Each number is 500 + 50 x the weight over its row's rms, rounded and kept within 0 to 999. Layers, rows and columns count from 0. Numbers have three digits each. The size before them is the row's rms in percent of the matrix's.

# up: layer 2 MLP up, 960x320, rms 0.131, rows 950-959, columns 0-159
# down: layer 2 MLP down (transposed), 960x320, rms 0.078, rows 950-959, columns 0-159
up950 102:524536571487463411560437521514587496514479481499620442456547646532580563483506469488520369554524482558469403461457460483416618491491523388487530477579478579439581569432534483555488512537402561516528523537462486487541496510499455483536522479477622496586477501494540534621487495450453462471580480517491538537447474549533496451494557397478584468558422519473483558511446501473478455473515511510475478573516499426435478518549582437493496649553466631595524507484422434514524577490468422
down950 103:552507571478518492473497585480464488576469470531497493483573516549471500479525531417486461524530578545518319511515498399556530543449496559531507431465497491450505542525510467508532555510421439465513537580437541546467519469518498560489532448579419540519422542445544431510518509512519450514421457487517494375462479517474490491515513434538626495494568620542613543454412504519542447508594468488500494495448522473436549567573503468498546546559483604499464446492483547491563554561381447
up951 103:538542403513534415460418423412501545566505440447593509524488479468478383479505527496422526524556474559562588399462601493446493542503591454464505413486565489595468495488506500613398507391505613477442474469542468560445511527492508535502582520517458513532471505513485566545571458516506439462441577531492422562516551487561513515513443494458503392531567553414500455435556540414438539447555529458529574525489470491487469452568530377526513525509516543480557515515403465433418526517418455
down951 103:539557513567457465440360482512441599590431565564610562521509528496507490468497433394519574553555515545556509468546570500463501561580478371538549541426534435497446557587463494447443547398562532509485586456508526551524457475458436515487553490469508477472474547541559446504459441545518478469479469632501577433511528522493513538545486481437442493520532487508490468465491435512527493454496512469588558534433466469514589491516559468538494479482502533536493478534472472559517507479482519
up952 109:619572543607505493565548562466450524493539539542441558496452483529477570533485497571515551486486497461570474622463474467539447526443508506467530466489562530418477534502413476470507535444540488521461406578534521425483587491484427505440495516469405593495409578553479441427447548486525491519516546484388581574471521502486569534580529522549482544566393409492616584474543453461487421500611491390492563504490498389488510519484468515453591508534480475492585456466476599528506591520508472
down952 106:525488411531611443449503621570510418495442471558435641433494450523494576485471572451543465503430558494525538585518508544506466438578499560553523524562511514506530429481454482515581573591567367474533507508517448421530514392500467506487435549537543465533421449540487551459431424518528441607444508396512527519495517573449528466517600465507467600567518487513550549410501490407522520588538519418579536662478469458520339457505509504507545491565525483571504488405551573546463562454565487
up953 099:534515589477562408509541447514491499523480489448517504401433407566518507432533536486507565480520503490423561406474484562500499486469552574457483419569556480524537605485490400466551548444428579489572439513454595512395498396532429500477536451457546449560540467522438466577530434463474424519407440492487420430474617415511465473516433441524513462437573520457512473587521466517513434528471597577588464460499476504500524473539517457495408557451483466536461475508507546482389471536474554
down953 104:496512475575506535468547553467388644415449519458386532538479475489575587501478510569530421546324503455480528575529437509459489493551488594544542529457544525518513469534530533483479518454446433452422457538523572498592431579473498519500530510522460554472563533488590548551432555539452488527516497509474504540572439579468466487497576442516504480446529503514616528424394494419498447471517550518482604479457463495447531592453527473467532469453501538392548524467513496448519499497447416
up954 110:506475467530434505517510479380522535510543514498531520490582541577457561588422450502491552461424495595453472391501427492581504512444459622446502506421550444354528473388435426561460526513553575595626511576547460593444475478587466468409444547447398486463488445559431490420473451462453497528591451456529487471452470521424511533540471515502495581380546386386510548469504424503628560542508446430476517413488491493535518443455501474410468537472500498422501455435485479455483517491499452
down954 107:552453501478467620598579515493565540585517426463504626558549477549477508476566408550496475515449538454518377403452568482473520534420485503475478590430487469468562511473596493500504526459516474428442546611584423479467558541544511557426568471590383424523556511456465529521354494446521476429567498450535554531483575367495478490545497479478512558404490475513534425538543434446536471608458488501547484444465448499447551528433547504461502469451514529526448542449464437451552534491500511
up955 116:468497480452453515477524429460515526540431528502538586475489462552485554582535556566496489443456554475558478487526443509496522461523472523594436427572526403480447511515493455489581428395511454439597503524445466604465490452411521498490468522555481428574528423556425525498433547344461555450521446451486530474498559563438408469521471548532523529457501506490642536594592403445411485479474445540456501468435488489484469418440532467541467441549544511598525455446551545441475444515569572
down955 105:570521538384549518572456497541542456447508497471425581453522543472456445448436514514455575499415495523535543540458409462496456430494332453521508589425472482474631501476517558434571640430446442533464539489524551461479563467484443489533552443528450496525527528471456443523558541548442418501455508427536432446449465532457465496489508523452510500488495494540559484488439530540464483554516429543510487575515518512474463537477515517433479465652510428429503502462438461527523526571434540
up956 089:555502441487504537491485521471522584488494493493459535461562524471488453432437545458457402562455586475462543537420456520443433512551536578490569471548506542480589475460473514590569457596488455464463454476467544508545587561468532510408608547483536525478530500515569554555453565471394559504588518522510497438489573443506455508451552394575495515455455480547471504464474486527543543452533495524478550517548503425510489551579572480557622466390481534562541518426521470521477510479534461
down956 097:493408474457485470511581464439582490439505438573481537487494512552500484421466461557430524567376457480491448547444481483435511483427455548516503498558489523532549483387443550520549483550478490495458518492491467495498568600432525540477542529537404472512472498486581576592537468630481542541568483490499486537468507482455476463451564424496439620557510522491610502467505541587605570471518561555464530518506551520527448538466540508570582479407528483467507454593523502540390512521479491
up957 086:600434590530499503513466472457499583560463515465521526505489557468511490568466441475426456461383440489424596539446539521478544546541492503556527491412475492556456571475478582507635503542483488494479454542480422532489433498505478536483515518467450539520447514552496557479483490421582593530479495472494584544496519442427497420567484372496588561473441460503551437534471521589607465447559445462446515405433575457515536455490505527392664585540641468474489433506506475444478582485545477
down957 099:477363466468458523548516504426562407503511543480486583467502449535464480499483464507512412510440418512537640521457449559448515514575476596484495452477475568597553599439466611498506530519494435533435494560538468569493463489514463523487551514522422515519460573486517533527482509454555505551462504492563626514566540480411450469520479432496492590464481488411570515614494493431559508498545485411545482431417533552482445521427482489449602499467578506432468454437538530515391479536543489
up958 105:554488487486491463509499476488565496539464499449440591520519523574613400493634578555432577558542529484436514567434487475484433468474381546432549538601479545519470445571550525547467580538503480485472504491478574461445578549540421484540408443525514449477488532527489503502609462451486537515468616427448438581496446487428553478487547515447492521501543549508508477488416524498474544422617470507478562568558505510525440521393482494577515503510538581475452501506510491502472459529438553
down958 106:496532390446463529547477536571485455481502542388440546481528444404515498602541538532544435499519500389435546455494419472520536443495469548521433433560478517516467546540504416519487429552468545541510464438521459547495517509457513661439530554571468481449530496500546456547512547518446479562388508590439466560529497554519646566473511556524467573422532432523489474489465503583528492454543508475464476487398494444580492415445530471477558457493536455531436558478476483487498462494527531
up959 101:504525489503473461495486423529472456553450518551427490489497437583489479444467507610545600491562519450558632434512485519489518425462556477541498540512488580494499512505444534518469395418585474449513500477471511538423442532549566520561476512446556468528340493496468510490468510525482485474456513431500522528439514526454519490518431462486491446479531439523597483536615477494572573484631568485516518497513489487476437537496454542635515570557484433484560438419426395462552539464467580
down959 099:481483498567532531556550470468624505495523477511516517510454464504555438511528416481366516546559554424475421536478460452511476414480474551564476571417498503432472546459523510507443502522450437537537499474542540522557421524546520529499427412494553538551463469528514550536536532581506616488477547572437501497557448524553623504444520469522534546528504514446507540568571481405493465474507573472543493480498521476523460459482543495532431400441569515432475515476581579491516509525444496